{
  "n_layer": 11,
  "n_kv_head": 1,
  "positions": "rope",
  "rope_fraction": 1.0,
  "qk_norm": false,
  "parallel_block": false,
  "init_std_qkv": 0.022,
  "init_std_o": 0.0,
  "init_std_up": 0.022,
  "lr": 0.00324,
  "train_tokens": 149500000
}
Each number is 500 + 25 x the weight over its row's rms, rounded and kept within 0 to 999. Layers, rows and columns count from 0. Numbers have three digits each. The size before them is the row's rms in percent of the matrix's.

# k: layer 7 attention key, 64x160, rms 0.0762, rows 46-63, columns 0-39
# q: layer 7 attention query, 128x160, rms 0.0788, rows 47-63,111-127, columns 0-39
# v: layer 7 attention value, 64x160, rms 0.0795, rows 0-63, columns 0-39
# o: layer 7 attention output (transposed), 128x160, rms 0.0862, rows 0-127, columns 0-39
# gate: layer 7 MLP gate, 448x160, rms 0.135, rows 0-18, columns 0-39
# up: layer 7 MLP up, 448x160, rms 0.137, rows 0-18, columns 0-39
# down: layer 7 MLP down (transposed), 448x160, rms 0.0883, rows 0-17, columns 0-39
k46 106:478489461492493516507511478533500495497479547487498526516555467506460498511498535482474515515505500491489476534455500455
q47 122:494516487485514478492522471487481520507471483501526512486514485490468468554465500496512589494511486474500482462497499489
q111 085:535505476453491463502478481512518513505521528509518487480462491483544489536507490537502503505543509508476524508502483480
k47 105:529501503468473463523462463496504491490484517486541503466514475489447508502535477535535530496497462498505454504544528521
q48 113:516535496544530498488525485501482533485466477518540511511490508481505465475489544547497532467478540542524529517449490501
q112 091:494500522433520535501501475494532513507467488508502553498491477505535474457516494452466499507483486502501512498473505453
k48 102:487539494522493485526507488505499475509532486510565474459512500530455474516467482522487508549540531533512475487518466514
q49 109:510498514521504532507510491474503518493522517475534491524483463509513462462502515499512491556508474453479545510504511488
q113 106:468483511516503488463505473512475543518522557504516507491481492494473540523448544479477479524534544474470544525495527500
k49 112:484518430444474515471501525526528536537478454459497520512520507503505533459509447543521521497475493490519499514493501486
q50 117:506506473496462462496522468513512503496484490507537470526508500467496492487488470502483480494503496532456471497462491533
q114 108:461506467492455479506521467477498496512547489437539495449494499502496471489505505463464512463463466525512498513429471510
k50 114:480507512522467518464529448475447522462501509519496501439499449514477503543544528550495502489503484475541503441470485460
q51 113:475469521502502506486558511499492514541542508513480491471477506460504475523473523502512480503525499485484533524500447552
q115 092:534524498492531539464494582507516539487494502502499530471535476519510510503480486507490495483500520465510523491475498532
k51 101:537516498517511491491495501520551493552528469500523511484536529489496561512509556470509527473530522491509491476515463503
q52 114:475511503500491471500538532478556498515509411482473492540536499537496494456533463474517499494505484503518515489495509459
q116 102:517482545525449511491498485467450525476509462485487530500527492492546487523489518471575512528485507474503529511512464527
k52 110:495474496510479482518465475484533490532530465499476449533529490505495480463462488459468493506506476486490506488488499487
q53 115:503470488493510523534500495559549520506472457502471515512513493491466530483491536480489533461518500433468467473491537535
q117 098:521507531502439491491492488470486534459495493505461496490501498460461495528495485487492534431481481484465470492498514485
k53 108:513498515438495553550500472489544495495533511485530534526472477494458461527533520505465534503503496499527536496519487511
q54 117:467489514462536514525522505511484472518469530474477492501469467497485490463506511498496450534515534565521461484525531512
q118 090:481487473517527520528506503509527515500491523531488525474475482486493488493493486528514492446499531528459507486537472536
k54 099:524475502483504517487531470499553471500545509507506516512467543501515515495473512494568470505521486522523459487536489498
q55 119:501532518500477511514516543495497473500562500478477468503486488474533519491545491497468498480528518530529512474484481507
q119 096:457469479482479481508509487467506465482535481521492457489495512475522527513551531525456514507530529481473477495476478498
k55 111:502494461519523507506473538493457519533473479464486520503446506515483472499449516494503488456503475504505530486511458530
q56 110:504500495524501504502492482487496517463500504473480492517528526501530500468475509518509506470523512503503536502473461482
q120 105:502519544504498482526515470481529514514519503468447478510488490480499442483500527503510468492549513543513547489511485504
k56 108:493509482557529506485514498485469480526497523491523461492511524424506470501508527492473507433540501495505535503490476511
q57 094:481503491474483513495516507493490502496501470561534508491537529509471508485480467542484535524493530498511521475554497503
q121 119:504517478497508487460475510483515506507543464510539484496501539476414528498503473531517522513555476521449482497502522479
k57 105:519504472549495453542470505522494507483510455457489488524538503527529527470512513503499543526506499479512515487545507496
q58 106:513497507520529541484544575518509494482493505501516492475475477471536531484527457476494512488488503523521506501510494541
q122 091:471495503501504484486530512550525507453508494498511467479506491480522536520507490475523452476497514533495523474495480491
k58 100:462511513505480482519484514515510512537544513479501499503505483502457467543495506488528435458464521530496496497522468515
q59 125:484517520484490501530507509480502522446484491497526503495490466497526503502497519487510506510544455434472528500474504506
q123 097:543488517508513474502484532461506488462491500488514498496513501459507485518457475482501488517545473462468484489485508497
k59 115:484498491499492505535470524515503511567486503479492531519494519541518527504535508501462520503480515459496512531484462524
q60 108:500535500506530486522477533497514484520472490529517519491515505522495526465508469510520487475529504480519474458486524510
q124 095:504508506474542497494438535517513517546479483510486542468485484522510535499516454502504479484481506468537456508504541552
k60 105:483487478529509523507557505452496530492497492459506504502487507515480461467524516475516518536449515566519545484547518499
q61 111:447494486519507507501490524479499483497525513458509520479480516522530496524448504536514504509467477500522538489480510510
q125 102:444526496491537562549476487531458497527501484434495488482521536500517483473509527508515495512486474546535483503514479503
k61 109:515538468521453496508506447522465504496507517486512456459545538493524492537493483525518521502520482514459489460513542490
q62 121:534444475528452502535532492506484533532548469522462473521517513509509523516532502514515417482514526499450490533468472510
q126 096:516483430456473521545505502476468491476486471488504493514483526505519483469471479504532498504485541490504464543496529489
k62 101:500483531520530480509561521537484491477493486446510483513477501498523482472526545536476479534526497479466558493529493497
q63 120:506475506506542523470520546479464523499475521520485459464461474498501541526499454550507481467468513512469524495524541519
q127 106:502504500523515538540486503471458527492481546499535485492454457511502484516506511525517521477503480525509536487490497536
k63 106:514510517486519509555522499530519468486536516492484490505500464512524500500430486521486449482511494512514501481555512512
v0 106:511518495480495532480498491535495496537500513501496509486518489471491507530496504492509478503531510508528477522479489463
o0 107:460522519510494464499524481506485533512496520465505536498475526491492473508450489497531463500524546534516488462523513532
o64 104:490498497530513483499467527521471527495504481485546483538494476511525507505500516499496495524448451520485487534512498497
v1 099:494526488477513504517483511529500531522499492495508543498481483527509501473480490486522506462510487536489482472477535515
o1 096:490542480526481493513509532548540498503547478462513484465487498522483461488495508530567506490461490468507484473494491521
o65 101:489484490460548503476477489465517505513484469531455516540584476536515493487463477470487481512481532506506483502516477491
v2 098:488491475502495482446476507459473542532518480513515512451540463522533517471481502475534511530484460504513498460483491513
o2 106:492529495489514520492497516464487488479501486509504489513528494479490487508545506488530526504510477522490536508526497555
o66 093:510477514503498471507438485492491532485482531493511536479492518511507548496480442496488489479449479492501516471531509465
v3 110:475502478512478490497462488458496496496495508508532493521467491488492497506512520436472510472461504511476499506493500496
o3 099:519496509542541458539516531473519539538529488498473506505505508543532496496531495496475503510482461486510450510496470529
o67 117:496511461516489489498495480483513476460484486497494487534510495516507487443525499510473527444478537505473506468516547447
v4 107:511513512539485504491451471493562524495493483549491491488496448532563501527479514504507471508467511522441489472524537532
o4 104:492535513520522487506515501504521497535527479506444485465530488561516510515545490496542484503531477561476509517536507511
o68 099:529467507454510531472483499493515542504502504458507483517500500460512496495510516511502479496517541467507494468543491503
v5 099:525507465514513511506507502498464460534439526507477496468495479495481504480501516517463535517504495499523500489516523489
o5 089:512513488520511496481502472479500505523488535480469520468524576474527470499496462495490469537476475520512453507502552508
o69 106:512459547501498451551501497526493521473516453522489491502499503507488508528485513517516511439484537521521521465554474475
v6 098:496459530497501464503457559506485474449463537477509508489527524491459489557481515455496476459500540448474502476526543514
o6 101:475482565506528489503499497518490480466515541511459506477486536499469509498547524513515498488520487467506487511518497540
o70 098:546515441453491541505509512499481479525483476490489517512480483505453502496473505498516529522491522504521477495488470506
v7 098:488492504517459535538494527511479513522505515496494500486509470510513499460523494496561496485507554537475519475527505487
o7 101:533464452471474512478489501488611472489550520481509504510479517518501520488502515475500539495513518489475498528528497530
o71 095:458505479540539475494544519483468547487512518517503491488499498521506466500513515527518486475503494489522475452459476489
v8 101:512499495489464457499466489507509540544479529533537529547493493532523509530474495515518479501489520520503513504496489509
o8 102:499474477456504496515479514526496491539502539520494529508471474537527478538474487504498509500544451528532488503465540476
o72 097:475522493482473493523517482515471493492504515499486503512511516482458491487506531496502510468501530524497528536482475443
v9 100:537495507519482460494526456498500512492531432500474506531535492535512495506501517442519518475505492482479509468506465467
o9 095:517477463489530513518509487465512500487523526505553480495510473510494441535546481489479498508508509456478455497548497514
o73 101:517468523499477471489523502569497509500512518477470547490481459491498517520466510504481478444529479487495491512487483505
v10 103:496509526519532468474435482524545469502499524455517529482555476510534516463522487471457496481514483516528523506509494508
o10 093:512498501523458547454484510465501509507501511531438535467541474489493501479493503464487511520471559537477515490490522504
o74 110:444494485521552463515518499490544482529540527511495494488484471513494509553474489509488498438507491511505510490523477472
v11 094:461522521467475543514553569496472486493501518511497513480454534515489499517466493577491544515497561501520475524500490490
o11 094:489517516481483482523543483498505522492470463531513496519502437512499531520501509515514424490464508502471464537488509479
o75 099:539563514484509460514478518490510526471538537480514475511522541517494465522489478517489505532453458507493487491516501457
v12 098:500515436492488476514460507486488499462509448523507500486511494513484486532525506515527486457513558490483530494525527492
o12 100:435485494510505456489512577514467494507486490505546518516497518485544480540481467501508487483508486497504501510506550494
o76 087:528461520509465513486502469473570487520501508489488498505525440502558476489481502499514519466463489495493505501491503513
v13 099:495486487538491469509476496477541494453503499493563455498496496478502501484483512484502509508490436481468542474495508478
o13 110:500471483563505498498513480532524465512504448534525463517462499500526518465548533497468546493507495494501538535532517496
o77 091:489519481460495469507533535480498520491502537489484542484486499516515536553484436489507510516513512511509482493513477533
v14 106:493495440490468482503475494518458476464555489513458464517527527461472493513460488476487501539509504523493518503453556498
o14 101:480484451530545520507527486446473472504484493533486502548511458476468525487518460518486475468511495454465508521480527500
o78 099:487522506487478493479519518482515497446510501464525483509510508474505502532480504517509517542490486520449500515503520525
v15 099:498542520497512508516523471504505479472486484473543541460533500498502508523494489460507493501473510517552491508486505443
o15 103:507465534469498467487515513496520485488523535463501504479495511491488484548522502451478468505523527492485469501494464476
o79 100:444538497513488483479494532506516483518498486505534512558507476476508505513461498521494512529485466498526550506441507472
v16 094:488512531464449494502486529500523490509487534501518466490481470476501492534474485470517525500502542527526540522514483521
o16 100:522486540504475492496492476520505515465505470482462469508560522491511488501458524501526508493499562464478461514484489486
o80 097:515486490515480495523509505530507501517482527546519488528493505543492524502468515495504493448455496470521518486503469497
v17 093:537520516496507469489522505482457524514475474515492491514490497559489496490484494514543486478523483470491528474556514508
o17 102:513503511511469516459478527532461498508488483488508500469578470498500453492491503481476478486462469471481495531478498491
o81 091:538438545507561464491473487467494528493525519495462523497465461538546470525486501494541486536553493502515434485588511519
v18 104:488502499527490465453505521485518503531524459497506501506425485508490502491521492482530499488500502519458521515472483480
o18 109:492477492510446471526449490520532510469507463546504471481520498484481473489521481535567516475515475474531555472497467476
o82 093:457507505483520487471494519459491492528513533471507504524520496523470487507494499503492510495481480494510484487441513500
v19 110:531519523525524528513514474506531476491496514506491531521505488485513487533494519464488517470437476450478520494481459529
o19 111:503494506476512532497502513465488498539498509500537520487491494495437502459486514465559499481515497466571521472502453511
o83 115:500521485533501497463503498567491497450501482519473472491503492509550534507492492529502541477491518546502519489518534515
v20 094:517487522512566525494478512477530479495514496549501464483518471488496498475498479532481491500502481541499485459528457507
o20 094:513492519514482518490498493473451490506509454558555515518515504543498466490545519496524507523494534534548486487522511514
o84 096:449523510483578471483495499575514531538502497457476465522498477522500479517485509524451496467548500506465485467531508508
v21 097:490483527541498461517515471530516491515509474498491520533530541522521499496504489506507477535498508483522500555493498497
o21 108:451469510545521474489503448490506465511502489522460492526452451512526497500512507505414500452482518498507531474507505507
o85 094:521483457456512533496499513525519499486483532486553526463490500537526464490483540495541497544515503492507448494459449476
v22 106:469548537468486483524514475484546513508526526466532486489466531506564498473505492490513537489509553548498537537499514511
o22 098:551495501477506494523539491452475522456528476543457490543525494487497454485510532523528479503473488508500483521495515537
o86 106:483548506536468520484466514507505511535502488478501468503522504511485452570499512503505458502477492516549475471534502473
v23 092:563534528520495487467507488479470521498520518478534522541526506526524486523532491479505535482442528516513525496481506490
o23 098:526508500461496491474513440471458495529489476459524503477458520514487523511492464553497497485493502475529541486518531527
o87 098:546477487524477531511465535508497508506540508524529470522515460458513473524498513490468478532531551506477473495479514474
v24 103:499510495482517450501470498509505450481478525486487521439532504463507494476518492483487517522496491504495488474478507473
o24 107:489458479493502466463465531480501498485518528519475539460518493456479479477567506483466488499492543482495480512530517513
o88 096:498507477460510529515548491534509472524498492468510483525496526490510486526521541508510491514492492475536495484475466514
v25 101:459528479498505473475490507540462474484509537487463485469526526452517491502479478493462526489507502516536499500520481472
o25 107:493486494529485482496489465493508491545485493504473497524468478490436509535527514474505503530512483510477491452488475460
o89 089:508542486482507506501487480495488452506444488492523502483574519520514492488426486528515499484496522485545534541508533522
v26 089:547540499504498541502528521515462505434493514510468470506477520503508516464498501515446468510477530521471491515519489472
o26 095:507516495507498458455485512512478506503463505523508482511499502504488500500532530549494542465518492492477478507532518503
o90 096:489507480506473551548521482500537503495491489487507489506489554472528534483498461471557485527495531468506485517472499485
v27 104:481489479537502486512540549506508492471540498507554490502511493514505520475549501439486444494489525487471494513478523467
o27 100:462481493510500506559505470487481464478506512490509540501477503465471452513538473533520525524505470512467493528487529457
o91 101:498551484501527510480552517523563506521515542546542495495495497509503545501465501487487502477516522476510482453536503513
v28 098:557527502504504510446496508498492513509462477482536494522476512480512503504493503463465488457517488469524514513534505505
o28 097:489520497475473552503513526454505497479445550465475488514474499462544429517519482498513475529473489526522524520510498492
o92 097:504503491569530507490480489460478500504518507476517519498503472516458530486480480497495499526479512506475441484504477549
v29 099:487491484508532477510544489442542508469521487487465473483530506505473531499511506515526518494503480497507513490474477507
o29 094:538463478497474480468550465547547526535515484503510503520525489516517514465490476471465491449481487508505503510508516485
o93 099:498522521511472512537491532544504494510499516508522478491515492493535484529529490515509565531496491443497493501484530468
v30 100:510476535509464522505502514513475518509544484549517530457537482512545495490496465521515489492497501482498544523545479460
o30 113:508473492484488487460486473481487493514491485525550490511470463496507436508461520500509490483487498541512501474463520473
o94 087:484518490477513537555533515535498457488479562531503529450502496496510507506514490461491473542530523516488514517480496487
v31 104:514518491536493467492463491490497560505501498518563493518453513535504511522493503522481516489510449487467494480515499448
o31 106:509472511487504501551484518471494472506471498515485524491564452477499538500501489486473518491496467518508515504485559497
o95 093:499513495472470495484496505496452508465500508458548469483469464516546461533480497493509494528537513485499470540507508498
v32 107:485478537494476518538478478503430490503531537521514501506466462526468507505506494573514503523476517501491513444499461481
o32 101:491527535513506505516487551497512502512535494543533506515524482451522500500511495534490453495516523508502492523470499457
o96 106:542501561481499524532477443521492551491474548474499510448493494519515500470521514515527523490510504506463480516507528526
v33 107:465516494494503474469486508489516513482508479496555502481464501520519505536489502498508511493512471517518480502547506592
o33 114:506461497503517532485436475524504513507497484488505476468503486534523515476501447519521551521488477501483513505486526531
o97 096:480509474502466514516494525541501467468513454466483484518513500499464500549456519513543525508515543482521492521556525490
v34 093:483517502522519480469520492504475497476476496478520497515590551449522506510503510509494506513473463482537512504514527494
o34 097:469527479522539497484516488545506534512492543477428509497505548456465557480504491498525485513455501537479513495496470533
o98 090:494468494497476503537477477459490471468476494505508493487558479485507506525509491490476477526532495490539496498484529469
v35 100:465492488484444517499537547509478491492510485486514551530455506436484508505571497500492514546522503517502531523489536489
o35 095:473490517509481485497511502549523525525459545503521515522480470478495519538472507501499504517485523448547530544519487460
o99 101:502512465499491505504484479472498504503461472539503503494530541527456501500495506504523510533527490497482465509500454518
v36 101:494532502516518535530495519547500540532471493503505525519523518569510479461452511482490479518492518483495501541505527501
o36 102:472504512483470493546551482572485504521534493478492497479481506472483513492546468542477537456475496481482455518461515490
o100 101:489483521494532494506473506484510531486489503503478550476478486486504467535451495469520450516562497520515489482526479520
v37 099:525460551555547517511493488462475481514522537499457500519492488515497491457493501475463470526535518498489517476503546477
o37 099:486517542505499529484495516439480472495477510496535521515517479501518521460470502481520481485516514474495515524460486504
o101 097:484448473510533467537506492509532496504527533527491486517473523488487482528511531512486487506515529495509470533492502506
v38 104:511473444514480500479537485506456501518557459502555474509508517523506532490559519483474493511474508485537501530470505488
o38 103:470523482507502479510546496518485522480509492492505500520502477467464512521497483482509514538470465510512510486523477555
o102 102:447476472499470480498473460527545511498495508508483496488480487518520554490483493514498490517491521494471508503509504456
v39 101:454530495509477518450501526480525459482480497473504510490507522501485491507496450540525523516521479511513532517547472492
o39 105:517481521494491452547465465474504475493466508538551507461520540478491500467516500531500479490486497558527517507462494506
o103 097:488518494566535472492527510508498465495521487508460533513511500489519493508491470493534505531505411463507508498520484492
v40 100:555464569533474463471506491493460489499522524514458495519471485509488496541489481486481513525545508509485533467434516505
o40 096:551498492494519511477539514528465476476514533485518505505445522432509536477487487554491516485559539509501502546521476500
o104 091:518495494497486514503450449515467520486493524547518513488526430531475461504485493451488459524472487478491519445487510507
v41 096:534508512496505518538540531487499501530490474474551507491488488502465477528479504490496521473504527515511479489484502484
o41 099:454521484519505512512513482469504485494513517500526537492515457547532549527498493517488493518507480502503504498511532455
o105 098:516504504541526503485520543532506490467543433534467490493506498488523476485480480520484551473456500493512498527507460520
v42 099:495485522502497500521498519484481517495458524515488504481489494497529488518542502511499463469519517493502485450468469483
o42 102:484531492530524508523463535509498486539506486487505445514506486522518452504510528497455484490503526562497502506518447496
o106 089:495441494480535488490514465497513492508502463525521538482515495525473501491488469550464531519519485507506477487524521488
v43 103:455511465496505534521504505503510528521497494513506499554488516470546490451512553541487520475534501527502494502486477480
o43 106:491461513507504512493506526513479508535507490498506515513450463513453530476517462463480450516492525509496517484497478502
o107 106:521508477459495526467496471499469532500513481513505495481513453452533444508474468513563488510496469506515500515501501506
v44 091:470535494473510472495502491499519498519484514498459503502505477516483515480526477526462447499512463536481524472480532494
o44 095:528525495563518499508554489493447497528579513537506446463491499502528494523496470507483529478491497506486493489497519466
o108 101:511469451444485507458461504482491498501465494500496519520500509549431526471477527491501535539497520513479508487507511486
v45 094:517500502510503490494515499509511473501517518512497468513488479498511498513468514447474564510506534511447475520484515505
o45 099:502505477469489498528475482486521482488505511462482562495512485460462493483497519469501501482492483476472550473480464546
o109 096:475530531531517487502473496473486535487553476504489437487458552525477482472495460522509504500431527512490513515539527485
v46 097:463489465461494489504521512521496487469508516475475497484514443486488516477491536496464521519538466527465535509489511500
o46 098:481498495495487466488472514477491508484485477504484488488510480486483521523482503478560517465498482508517477507495451512
o110 098:469497509538522485517528473506457491497542528520503491511491528518475497489491500484520513524525504490523558467504487477
v47 096:492496514470465510528471492536507472531478523485493480533486525510522521533483468505488466531511511492541482507479513514
o47 093:514515479496516505497521499507474527503515509493491511505540502501490537455478503505476516520482547445493515489457540465
o111 104:483493548528504496495507503496512484510512518491513477462457527507444535502480495506500493493461498487483511530511468513
v48 098:506530508496476517492509474493545485523505473470545470476534494520474490483496503509497523495503487468476505559453522500
o48 112:499479511444481494458553462527513492490517461506452543501472515485504523513470491474513509500517460496488516495511530519
o112 093:514474565514497504513473500444492535485475499486539496501514459499537503496488500549518500546519489495500461537547521516
v49 094:469457497484482485506493496515524451534476519533512431473516485499509501495477496477516509493530493531469508501541534475
o49 097:493495480519540531502533463500480537537478509515511517523474479431493477498506507528512468509556457485498499460472516483
o113 097:509499480480510474509471532461515445498508486479542510492476462530465526516523505474496485462499515500497487498566492489
v50 096:503487471509509500519478490499522483492509493536486544495501512473516518456514500519518482507464525512525512466502511581
o50 096:491499499518484488513549489532510536499506502528503495525498486513482491471482543514492479474524500536450490521529489501
o114 097:477533534476487524471473509496484478490511475484509527460508485481480470518479485479477526492484566491538487487516448524
v51 113:487502543448497504496537506460498484538528499460485488518496514519559518498512504497517473493498538494497522525533525465
o51 105:516501505536498487499498485542487507519506458516518520470525507510519517475508516514513485451530538530506468476491474485
o115 115:475533460516459509510491516466517507499500514502500457492518496531467511525530480506505475486522516468523544479485530458
v52 108:495484495480499503507501431472493525481505440540504504487529485477492475502488522482483524530490494483478508521556500454
o52 115:458522515539513544495497519479508507450535496459485497499479462524514468497513507488546493513520491515549503478508512496
o116 100:481475488489508505495507504510499476513512487535525489502524510519478523515506491512532497515500478500498497490468496455
v53 107:489530528532522482550479544479494482510512505472513497549481455495535509497491486509481473459515507497516510495526510470
o53 107:467528548477520483556539461527525488496509470529467493525504535525490481473507464524514528515514480566499502499488520499
o117 107:500471469525456529480460493494518522476473459519525493468435494499495484523471468476494508459523472462497508545539499492
v54 102:513519476512530511505508507480461526521469510501505476522474513521502484528499485513539504477474517497500488547489460511
o54 106:498519500472522515470499526528483478519476499521478507497495483514540510503509481492464481495500501478543524496528477496
o118 104:519503510570461509534476483450535496491517481487507467482534525496460498522470509535499514485454499495476503512512520472
v55 097:489488508534464550489475502494492508522456478496512494529455508495534514495493519513484478478505510515515478544546520549
o55 100:490500490479497497484476538491484477489468470483506508494547508531501488521526530512516501535509502509532494467526514461
o119 099:539494535482476486493468507469487523529531519497492473509533499465514500488525499496501502489520495466483502531534472514
v56 103:473486501486501545474511465473497505503540514474504491504509478504505511493520508464486534500499497468498553500471524493
o56 104:521476482464539516477480491519469541498532496487513503484529490527525483492481502477486510464470476433497480424478530509
o120 097:457544501507487506531516470501478482545508529480534506534483531515473509530503463512497527502518521519492513532522499479
v57 095:487487516473499480516462491449535544506497497491502491503485461481499499502483504518476480490539525507482519505466533527
o57 099:546506480511500520521528504476524519520523484515484483507528511506509505485516501544490528528507513493464508506522525482
o121 097:460474503491499494489507520478491557525492466443489507532479462492476491519484449479480505442495509490522523472478552542
v58 097:520525521532499527502535472530444501471540515517508531459517530458507515467477470496491491510494494490495494478495498515
o58 096:516528494506486508493515456512489462505509494496500462513521527522535506495486507538532484521490507527505524502498527522
o122 096:474518479524501494551523539526513518519459506492528520500504519492472507461502470477470524500542468470519499530509515516
v59 096:535527479484505461486498520531510525487533486487531436472485505487545509462525514559507506527497476478507472490449537513
o59 089:482459489483499523506452496474505512498491464527505465500511481485460474544536490503482473472534539517499523510498527486
o123 104:500502498527524504494497503506551504503518505491497537522535499533478564446468472469461524511439518475500494501514483492
v60 101:515439504476486525479484488490547568496512494465544468445479491483487499489551483506505472493505443488509532503544507505
o60 111:525467467492482512536499511484473458504456530462523471538491553501517517518454502497474535501496504523486530466507482504
o124 096:522475483469510482437471508497463502520526484518525556483529461516515501535512489494495468502554508459515498493533518521
v61 098:456513530483518504483497490450518460475529487490525511481481513471507510469494473488536510530469523520510498510502490472
o61 094:508516512549490444509505470473498513481457494510529472499504499547529536503459524468509492505511557499502471474508525539
o125 096:501542477480478507482506500486498492471540441503484500537538503507479522501528479492498484542526490502428494499471484540
v62 103:494506532516497502474488525501530535455502493494492520535466459474494496507469517529488495514504525518541508495493508475
o62 103:497487500501562497489481476473451521500461542499481517526500483474469477470509502476532493495531563496502516507516500490
o126 090:477500516500495490502525523566542511514518518521509481474478497524502481496471456511471537487474489534536504516526458510
v63 095:524490470497449499505469501527462518508488471480495498511542521537492496539515483481488500524502504517494494497539463521
o63 093:520494485523487474482499498486521493542489520557461497546468472536503529539516512478524523515512436487517473539474461521
o127 095:521493546498504551488542530521496458483536525497517469466545507528483514477518491516482496486475519492507531512521542449
gate0 107:461510499503516534488445437499492495511482485528517477498489547479520461552525499498526489516527529493506549461502519485
up0 103:490497468524478465509501515502523523484499506485522509530477473518472455513451505485451510563485456492493511493470520537
down0 109:548449493502486529511520450496526481482503485501485528501470489476440494522485479491501507530494517534522530482543490528
gate1 098:476492503465518492533500487496523514509495554465461543515509485489519498506482524473549488514482513465491510516473489506
up1 098:459501513500493481453499500505501485498471514469510520496445514522562538498526542529465471490526536494520509506489479511
down1 103:503491511502536503482495474535509502464540492474482451520486491535471505438526533474525508471484459479443487490503483463
gate2 098:491526526518450491539497463512515481468502557503503488500523503541502488480424491505511496496540488506531471467507523503
up2 099:491483511486490497481490508509516472485523531523532503469495475516518488510492467484447457480508500485517542509453458490
down2 101:526535502538531505493461464487504503463492491492524472546517448447513548502503487491441506474478496552504511551497530494
gate3 098:493477519462541511508510506537487536501479518480485494513477498515541458485446492544488490525536472544521503505471482481
up3 101:483471491480453514471516479502479478478506525466472539458549460513487513469505506506507484527509525518498524477461510509
down3 103:478483504519493483489486510506453544526483522541516495475513513515506431482507463529509527497519513464482524473493512456
gate4 102:496463490510525443503519488528445509434474510472513497503522478520498502488475507494527518510531478511490535533534481470
up4 102:543491513456510491473429509521474439476480507491530512529508503476562476520488520526465492493505557482509521505462480521
down4 106:514525481477480494474470508471482503465524483494521514463476467484506478530473509493469487535501526514493506510470479535
gate5 104:504539524438497470514505472489494507480494466498481557486494451503515465478525523499481523537498526499504524505512499555
up5 103:473523485488492530545478520487535468498484497498490495471501545485462500525534511465485492488547496508455506494527485522
down5 102:525440486483487477462508503497521536473466485523488511481480492523502500487495511544541521503483519519513518500486495546
gate6 097:470512489498550500493548482475506527530542444497522483497483482542475510473495535514514487522473498492521517489531499499
up6 095:467540496501481503518502529488496524512477520551497527482511444542548501480495505488504480486547502510495508458469483481
down6 095:522497505515518534477510513551524539501495514506497488495525514498514487503507484539481485499490508487462457470452512478
gate7 100:499528501498517527503520527482500521537521508481509475518522465484493446493499472503504497510457464503533496501518537474
up7 099:514497523511515513522500523505489506529460517508495492533497496516524484504494474454436502516533504539535468509518520509
down7 101:494522525481457510501527497491506479494495487513564468497491518538463487547505518497474512496486494502560498510489507511
gate8 100:484550504505530488505499506487535501462497471491502490452536487510490496506528488530511486524449489454481513488484490504
up8 102:493496489493476475505486480513500469481517507485497514497470486507444501514465468500494461451550533483498498491559508501
down8 094:471489483494482519473507523471517475503456495503455528521512510522478472501550497483510491464474507521496503475538525484
gate9 101:552500551485544497466477540533420500529487477491500516474469473469503479484463507520478468508492515483519517448449510520
up9 097:476497508490497489487504513481511470509501489480514512505508498511508486509495471526524499489499505508482485466497560470
down9 099:453502504530525471490502423496474495536523492558485525513486466501456529491471531488520478518491513506498548482436501506
gate10 108:477529514504504491494462494495517519506520488451499534488434460484500461512459501485503509517461516473506510464459502512
up10 108:539484519493516464497499511503467498510515502505501540516500534485481493494472535488500522489456473497489493541446535554
down10 101:502480446478508536442515486497489553521516529527462544507498532466526524494510491491486540484457493530488526498438510503
gate11 099:542504507523496496481483533503494490503460520523507494554502496499513456484487493503508515501456498485487524467490519509
up11 099:477514437476540505538519446476486478530509514535514514525476524505495510536550509503471499467483477518505503517529512505
down11 097:466483485490495531512525526532462526506454446525477520495517491526529499518442447529519480484462481484478481500478497525
gate12 102:494482497523515481534512525551508492487526523492501487511513456501509466487493476536473500480475462486498509494506516533
up12 097:499486516516465474527472519506520520476492537548473511486540498465528484504506505473504507462524495500517463494485557460
down12 099:511508494487481518469488470444528493530492515526513487457517484478503493516531478530522475515470502466504497470495531520
gate13 092:507515475512477517487466465518461452492513526516519487486508489486519487499458515492513532507481518556469485509513519527
up13 097:526549488482511512527490471522463507503473514518534501457495492503524464470478561508512544499499494512502485494489455524
down13 086:478562516514513503503505496484487472486444491507509513474509510499510545521485450487503497473527466493511495491517531514
gate14 100:495557465528498525516479473501449511483480504508481525536525498484493524522467484477534520513496497538451526507510492495
up14 095:495427541472468492473467493517476491500543491486502493495483549481520508501500445468500486524483518478521519517481473509
down14 100:484493466506526503516451512498453502504565495501482493501499496517527456474523494502539500482517472530494510517455488536
gate15 100:537520514483517515546513487451512490487497472460502484539494501525501542501482505516466511505492523462537526460452497512
up15 102:520483481492465467540486526465535478493538494487487494491487488519552496484482477511462525494447488500481516466529502522
down15 102:487493514490446537512468502546458486435456535526495471523475527516484534502522485519503486527464469516491487489513509507
gate16 101:514498493530491557479513501472487436457489459542474514510458521508505496454528487504496522543455470499497498476487478503
up16 106:498509526518477489474523510525485435506507486510531469478470477514547531476513479496461548502480483491445515487471481471
down16 094:502457534536499532513526529546481510480517518494470499486529464471503598506492490480501506505493507511516500533497486514
gate17 103:506489516518483506497489485468518486475463555513483526505503495514479469511489475501542476487447478534493515503490542454
up17 101:523500451482495504489476520540478508502482496505516494509516441524493540516510477458529521511472522511525515522574479543
down17 105:526522534518480484545488468480440473473496501468480511497489485487485471520495477493501470458493462486471521521458491441
gate18 105:489465455530525493541550523518481499494461495515510465506486485539483461524503542550505518515491506500513507495499491501
up18 102:508484436547522503506494496471488479486519502530520509521491504519508485495512484476504459431514504523501546469482503546